config.yaml
num_hidden_layers: 13
hidden_size: 192
num_attention_heads: 6
num_key_value_heads: 6
head_dim: 32
intermediate_size: 448
vocab_size: 1906
hidden_act: "geglu"
norm: "rmsnorm"
norm_place: "pre"
norm_eps: 1e-06
positions: "rope"
rope_theta: 1020.0
rope_fraction: 0.5
qk_norm: true
attn_scale: 0.319
bias: "none"
tie_word_embeddings: false
parallel_block: false
extras: ["local attention windows", "shifted keys", "capped logits"]
init: "uniform"
init_std_qkv: 0.0385
init_std_o: 0.00755
init_std_up: 0.0385
init_std_down: 0.00755
optimizer: "muon"
learning_rate: 0.00561
lr_mult_down: 3.0
beta1: 0.95
lr_head: 0.00465
warmup_steps: 0
schedule: "wsd"
decay_fraction: 0.832
decay_shape: "sqrt"
final_lr_fraction: 0.1
batch_tokens: [8192, 16384, 24576]
max_seq_len: 1024
doc_mask: true
train_tokens: 206400000
max_steps: 13871
dataset: "wikipedia_en"
Each number is 500 + 25 x the weight over its row's rms, rounded and kept within 0 to 999. Layers, rows and columns count from 0. Numbers have three digits each. The size before them is the row's rms in percent of the matrix's.

# layer 8 attention query, 192x192, rms 0.0903, rows 0-31, columns 0-95
087:509536504509485530497530454468445533509466474522469479493495471488455535442477512562507472512501520570503454532464466493505511491535478471507503471522512486515493501488521485485463517504465521489475508525502481509475514510460470519509533505536461530500522533465482467540481521518467500513
081:474473539514503481476449496485464450503523492483451492490484487503534458456499531488555480486503481481512477494502547505504481503465518535497462502481466502514489477476487496478486481505463510508491514538492512467546462448493511476506532486522491525525496483543482525496525521458491493507
087:435460519526532491469502538459506497517531499482501480491452497479515461510472460456453521524517537465492554495496505501497474507444548521466481540495508472531551500520480491487522480541530463484460505502517523451510477444464496500459541485526487513511517512540461532477531466487498516526
098:494497502474515530493501527490509546510512505532518494503497492478511494440495535508503493474470519504523518472488477487533476516509459506481496466518543515472492532501496478512509535519489505522526486494526475455481523519459513464476471511496512466519527480428531482477489512482506520531
102:497490496464506478451506465530503484541453499532482513553520493522534487516558491505497517433490483471505501481512567472457533485528484526534486491463475513517513481499516431492493489530503495504491484491487548507490490512501496501537515523470511515447515521478476478482519493509489518539
104:507495534503514539541499466528479531479525519527466447513507552539482531488490519556506495473502497526509477463506496564495466473516544473470494531518467539548523486506502490478506514499470511499505457477484484485524517514503566507513488455490536495492458520476476522504499475502467499495
099:481504511478451495490533508491541459501474508528479499539505466491514495481490503506479489504501532484485511491456467511492479499506506494526497539520513496497522489484529523460540536516528517491487511487504473523500498490497513521601497465493485464522466470505517514478475529491486452503
114:522517530481499439512477512512533531498495486481533474484535496512510464490509505487506477532509476532494506461536514488478509460496485502533522455502548516513511534476457493521487527462522514520498483478481497487479526542523508505519477490474483495541493535442539430514498489528523532492
089:496516484550529487468490505508492466525508482473531473517522509470512512531495479515496464490499527484504513536541513511517428472464506478483487524496493410474485523507525456485488477469464530491485567466469515450500459525488503496491509496521517503513465491545520521532455497550524509505
093:486521480471492513527513481462474484524506509476520464485536528498539508518517483479490495534524470487528530499495536506501492486529491482511536512479472514530499466523504488507524457472475534484506516519438509490518500498501511517480518503488507489426472498560463502532509458507495508507
094:521509473475446487515523471462493503475494533477512528490496493526509478477495494528490482516476519492493510525500537494468480492490556511540569483490481485466535468477500468457488511483517485502509491526468545525545495508541485557494530477561503515491479527500511468504498443535499448495
097:493461510498489514495506511463497492474560552469523465503501497506505478440445483531445499513498527527478533508469485527468472464467507500509547496486500463504530521486514485508504511530477476502513515491497473473512497529503502509505521485534495529541498508512486511452497531514484486455
108:507523495503498513491520513504492506526474486523513515500461580472481554496455532491476482512538462474548485520504522450481527546442499512509525500461451481486503465549527504495478521463492516509483525516523500478533489488496551503462530457488457485506523503559490490541501519511511475503
106:524462475455519529498486497445482523530500505510505474487468544486518501495490515504456505477479490495537503532559458458494479489525475489499501537475494531475506502544446463461490497493498487514503564525472474476484540511513514512496463468492531502511461520513507567473490501481503475476
101:523499506438517513481466484518475513566501518464508506491547492513522510488504493478522489504497512449480530484512501508486453483481526500488520506533490503486480483527520497465503506494494449468471497540497538469493462500490519505491518500476473477532480494545453494486547488539500444497
108:514459528503523498504494481495461470532509515483510509493520508513505433533540468489481502481472506475517560466481473482490536486471481496495481518497525516498523539508486499496503497518546471511539499493497457468489525514540538549455518508484477529518506458438523507469476516536486533495
100:503513499507492508556514515498503495515529481548491528462520505521505519523523522463462512468495482481517532521516485524520510485503487502547524503473464495515514528490485502475483510462475517552437491495511503459547481493466477450512470529477489465472502509541500507552494528534510498525
097:509453497480449488474504497483490485497502488510508496500509473468530442490487507531544446515487476520452503513500525526482524536500483467518492520520416479510534503519499488495491535493450518468471491489509535474511462494509538519499480494519475469504488479454501489512520521479500489468
109:510507459472474538506522542538480501526474510461553524489483466473474480507525525498473495458440509534491559490532456521511514450481490497476502509521467462524511509529469529545501493521497489512482477485505558536487559492506449513518497504518492456528525538528434508496473489544476473478
103:519529491475504494491442515475465496474545515472521463512488452473494507482488484495495485494474532459447495511485472492506464498502469503519495502505491452494456494452534517528534508493472487558505478487516509488512496518496514486478475475519497464462490518500438453494532504507496476498
119:482530505501466442505467415498450500521483487472501504496525509490512487499519482510486514512494500509486490519522463501491470499457490502523467507497432467554480496484504509480495475502529504512490534476514518451508516463505473514513495504535498528506451521555448557525493544507476505470
113:485479515508440462555530506501496503486488458506461478476532466496524479524467488507494519502489502475489509507507514504488500502444492456495505519465479447487475487515537471495473490518524518488455510512492507475450487509527468534527511491530477457487555514478477533526490506510508508494
110:506494524497486514466515474517471520555546535502497492550500495501536542482499508526518558459537524510483493499483526483513515519528493497524487481497506503520477496509570504544490504524480508513493505532509482476497494562462494487494482504508464477507489513523475531469509522518531514529
100:498523491517514547515460544474527519490469502485461441527455522493468529539471521447489476480487531515499485481504471518496498499484514489510509495523540495502496445487503498460520523532505465490485510495514499496501500494489487510544460534540473507501484514514500496526467454476488513548
109:477505509530485460509486526529487476474488501536485472487501491522525502487518498501504507500503494450490504462527515484498489486472474542476455502531552553507535502499465503494544572510587496499521495529497529517509504475514504534478499514484507561530546581530526455518472493523516492486
113:544531510501483525535486522477459479520475499454485526448474499488516508471508541517516463491493516466492454482474499536491509506516530533476517488476505486468441477502518503471478481511452508505454452524507485489515521518520443530490530463420531467508508482528507444497499497479503480483
109:486453562523500518489500476511507499488504440489454498513540514510485493476503477523515480537519492475532511491540461509496525474520497495477518489540533544460514526501525538489493499498487516509493531473463481480490504462495490512477511492472482480540504516494503498480455495466476516492
108:505469486480499498468518500498505564481520459495505490505480492511470483521481505478497532488522527458470548522517480510525502468466498509520520470555513521529534504487515504461479523474501493488462511483479454517519490468487460454539555510520538446490531498516488509462494473536524506469
110:528477483548508469500474497480491491493458521510456473479489550477475479472481546485455497533507463495484480538505511452542508536486520518449490472497488484523546542504496442499543462556498539530506518522484471493546499489537479511491487470495479481470486472547513534513455510503466480494
103:502485492471502541507470536497476476508482534477525528504526464440543480513471508490517469515528518487547542511495500490470428530534482534526464454534489525502500544494482479489518482515514505527551515464472468517507490488479488514481450502468501494512518489466477499491488509495497509482
104:512469512509484584524525516450494497508498465496512474536457514482479543511486494523476515477492510492480456457477541504466515457522488478478529488536565505530479491509487492537493521507504458488523459455530499484470482491523500491503541494506526495482511511496514460530493513509491498518
107:532528433529493484480500520526498560504544470488542482488550497475455478548574534470479523502472499501457454478518478495531483458509494516501486473505512542513518509504540492497535530526495509473482492463510542499489448503453524492457513463512505516499453484487499511480525470557497522488
# layer 8 attention key, 192x192, rms 0.0898, rows 0-31, columns 0-95
097:503512463474470483535485498497520478505468524480527490553508485535470524449514535506502490508552523497458502511536503516504500464514475479493455492518484456481482517520506511533467480479546501529495500501542492503477493505530471530471493469487499467490531505538495494524504465504511513489
082:474503488482472540459526480509483513465479516506489461482457455516509496482494501486489499496503483502451528507503511525516532512524456511514496487548524563472505490508522487574513480485473532513510523516519457532517509491512529521519512479514504456537483512448519465471493507507448523521
092:498511526500456532501515516528486510485491443500520484484457470516510532541512514533431493500477492476503470490528461519484512475452454538515528498498513534512503512501460536470514499477470487520539459522497540515512495470534468508522511505485531474498490460456508507494489488528481478535
102:523533499460509475498485493510471457502485521491477472506546486495522483511498495510509511482483486532494477503497484478537501512477498477470459517488512458493542510497521505519472493522506491525482501492442464509494534523467539541523486499479457454542487491537518537512492503501527436478
118:481525524476495512485470493454467509471519495508492491514528482519531524547523489472456461537486470533523502451518479505446511525538493523471528497489485520502520498514491506504494438530506516535511450513459514504533490501511574505515476482500517492471490507533499489488512449532484466539
109:520543522503463443498497496527525496568502543517501509528501464483508496508552522501501498488474496515534520536530472504495520506484479544535481534505520510473471545523468520477508491495488479441485528523506509495439497511540472507488491487547514504490458535470520472518489498492493497528
107:452547501498478492509497545480519494467512508518539513461462510456466499513488487544506520492523480562493452509481517521517464489501460518466502503532497481471514509509494498474454525478480470457487475507524540531490514462504521502487502532540480498501522532501481484501543558474524471474
106:493452439453533488524536478497448510534490501511524459457521494493507557489507495498566472490488506527512461518494504500531469511533497518547449495477507500508491488495466423461494497497495524508505524561518505512507512462504520459461488478489482505466490524492470499491545459530509487542
091:502519508513492518523520504522488494492516494510464479420517573489491478476481478515487505471523468511513464503529482488491538542509557479496420466532512459546526492489511494503497493534489512482540480517540482504486518473468528485498488497507493490543515549536483489488507503500506491498
103:478459536535548483472524550492496508496520491505491499499477484475484533513522542487452511484488507479529486533495504495462523522535508508499515467500524563513522508447443519518504523452548517546527499497473543514535459494486489490468435498481549507531491463484486476463495507508438507534
098:475481540505472509510527561476466492513494474512444487519493520492461491482466533482509567524523525536528508519461501527520486455518522520503473515492514463510488512523507523472529569505535521509499490523516511496491488501513526492499447522503499478527500480508494493448478547491490528515
096:470517512495487471464523527487511518498486492527496482506465506512508476510518499470512493511544515490475516493487537490474488490541499534500512507497558503482505534505456543460511458494463500552519457506523521477519497493498524457523512515503501535497511482497503520464461515506512552526
107:453525525492465492545495510498520483456507498511494509489501504519496496498433507454489503477494545442444484486502455520529513490484485514468484512489536499494475504503525537453489472448491539485510467497547453496458495487479499495518469460509477495498543488531505481503503561517513504506
112:540536523493553490508464469492512474458516529519499485539544491486509478491445529525523483491484516485529539514510521512502491515516497499499484460518451471517474530459547555496484529558492524478527530497509511501488481523521498488454480510495467497481506558530477488484496437491490505555
114:506497465528495551461505501507485502507543471561528476475522492485488497496519543464460482484501490484486486501477477496492531513536516490517515504515533483482481538476467483498542537566562477457493541520468519467499469453435464465471521502484478483533500507484496492483464544484485473487
121:479513476525532470500481470493509487500518500490482508520475495508537517563537477500495479478499515497544517516492473520490474485510461474485468476529419449547477516506506481527469522513539523514496481487494530495507495444518513481508480508460563485448499525512452518447483490509472526520
105:534483535508481532461498530512481479522512467500513549472462488461498470494527486478478522464455507512533498518475470485518516485507501451482550487510514469463534472506555491501523458475527478511529477461544529491488483477501499525475549504481484495535531453518519507500535487497518541519
105:491511514463522499532473504512485507484522445501503458509471515528515522515495494493527509503508496533552526497503470494473506466489486528459527527474474510465511471503465478499469512498493514507518516493441503532516538526490451523521537504538483497493468497561478488488501561506527475453
101:530521508515471452516544514484481506519505508499510518522548497505493471550480525528531507465491523466495498502496478453494486491499455491453505489481498496469517545491498527492501519520551534516504522510529502522492446560515493501510479489478463455504496516500499536506479492450477523486
095:466495516502501505533501472468526507478487497470496521493479514499522497439517506487532493471509483490500427506558538479527536477505491475484499460538488453528486518535457484489498464516501457522571504521527508490551540475475482474504488521493500500537473478515472514529471483468493536486
104:519478547492515464500491519487484498511460500536487504494503523498478517468524568517508532443505497503480484511501526500509463467499507514517465537495501525500483494526464502498502546517459496481510507485554510489455433479524492511475490509501532500486468497534503453508536488527479557527
101:519498458502462507491481495507478487476512517467478473502478523475528480525504484472493461482475476490464524509479414481506530532465517478517442473460488524502509480492539515472495506527501508544484452502515511452534479468461457509501515537457504522481459512478503495486492482543501461497
118:539505527479507443458515483514506486510520499468521476483502544489467514493481542522520488518493553505504482497501484531510509489496507450510468495490514516502533513476529491503498518480474495487512557473478511478461514450486560494485461498501510495533509467498477537491519505418512521486
106:520491464483491523512537494487507487450518532544472519565498477445493470506503509511543474536536502509473464487487499476505535511477501530459495488448536457481471487510487487481524489504521516493489489470472496481490487478512559471489518483485539501497479474554443516473513483541538539477
100:497482521537491503487490505500498525491519479508524483535490473497484505523472519467468460474499460466523489519496463491495484489480471512525554496530497494545483486515488495481489549497509489490458469483510548506491485512531495497514509485468516514546520485467487508555521504466462486462
105:540536518499493512474543481508454457473493489515485516503492508535478567510513536481497499495504521493522490484491480524495555480513490508490471522505477526457518526517535543491520486527457439505497487509510515512531491460488461544506495461486536492533490491506506465491531476497481501519
105:501495466526493549496550508522516488491500499496464514517500481514486460464498465500527512490497528482524552511483490511483460456453496458508515487551451530527442556504491504464494494495502533470454553513507527507482493528476467522529535517543552515472486501489490496491450472505551519482
106:489485483505470494431501479512441475538506485482508512478502516519523513470496523492524517490545497485468500506536459500481490481487495548493481461513479474548502479518478525557507520526527491524464502508498491471498493490495469510504478494510494522483519544491505496486510520492536454510
108:573501539565462450517502529492478442463492506485510476452484490494468547505481509473513490486465517524490489505458479516495473451514501476537511511479513516498496521507533520545494515488515490495517562561538471487483479491509513452455490528522479532495478506524498509514524531508477479521
103:554494500519515468512470462484490512457488436535490493512475478467525504446490460520496527456482505498482510467483496479545516495490482549491510513511483466535488496472492471468514491502496466457506501473511487510528485499528467476464519483481511491478534485439508537515501502527509536540
103:488489506523472463514455455500528499474468516517447501485481551533513496462497528527470522512482512489501455484538471508489505482499491503517500521468508520514474489528549494512475510460528491535504473486511501433552518490506463463520504536533566484474477479495541521509519483514516499521
105:518487482515511523523486493491481466512510538521463513478446560507535538507493498513474503510467482536513479523494515507503483502473522570487525535496531514487484491496530527479505485505471503500490477479467522464491498449520496550517496509494465511494444525490504510499503527511530493493
# layer 8 attention value, 192x192, rms 0.105, rows 0-1, columns 0-95
103:532546506487488477522507522499535476459473492491493468514485496564541490560529531463483502458435481497506503457499460500468514499519503473544492529469512492473526531512532497523507488488468492520495504527469490523443476492494471485493506479502480500524531552474501488539505520516445498481
105:485519493473502493519486451490524463519501450510527518485491471516499475459446478473453506491504517501506516517508473501524486519518472469465484508474487467518517533538532470518485474524473488523470471459498473474536486472466479508527483503461481490527503500503516563520486497478490534504
# layer 8 attention output (transposed), 192x192, rms 0.0938, rows 0-1, columns 0-95
099:494538500483505488496474543502456520457541500504542480495523511518539485511519453491542498492516498494508530493492501505471465500475468525482549517479490493486540556482500529500493493550490563497523456471502498489524500532512509517500508490478516514543480516489485546470469492474545486466
109:531490484480504492497535492485492520459527502485471524485498554511505543534519499538502488496471486459482488523514537494510477489553522521489517501505452558527566514506535487502511487508510506511502560485434534535524532497498538484497495534493488478478484516496507532468479487472473497495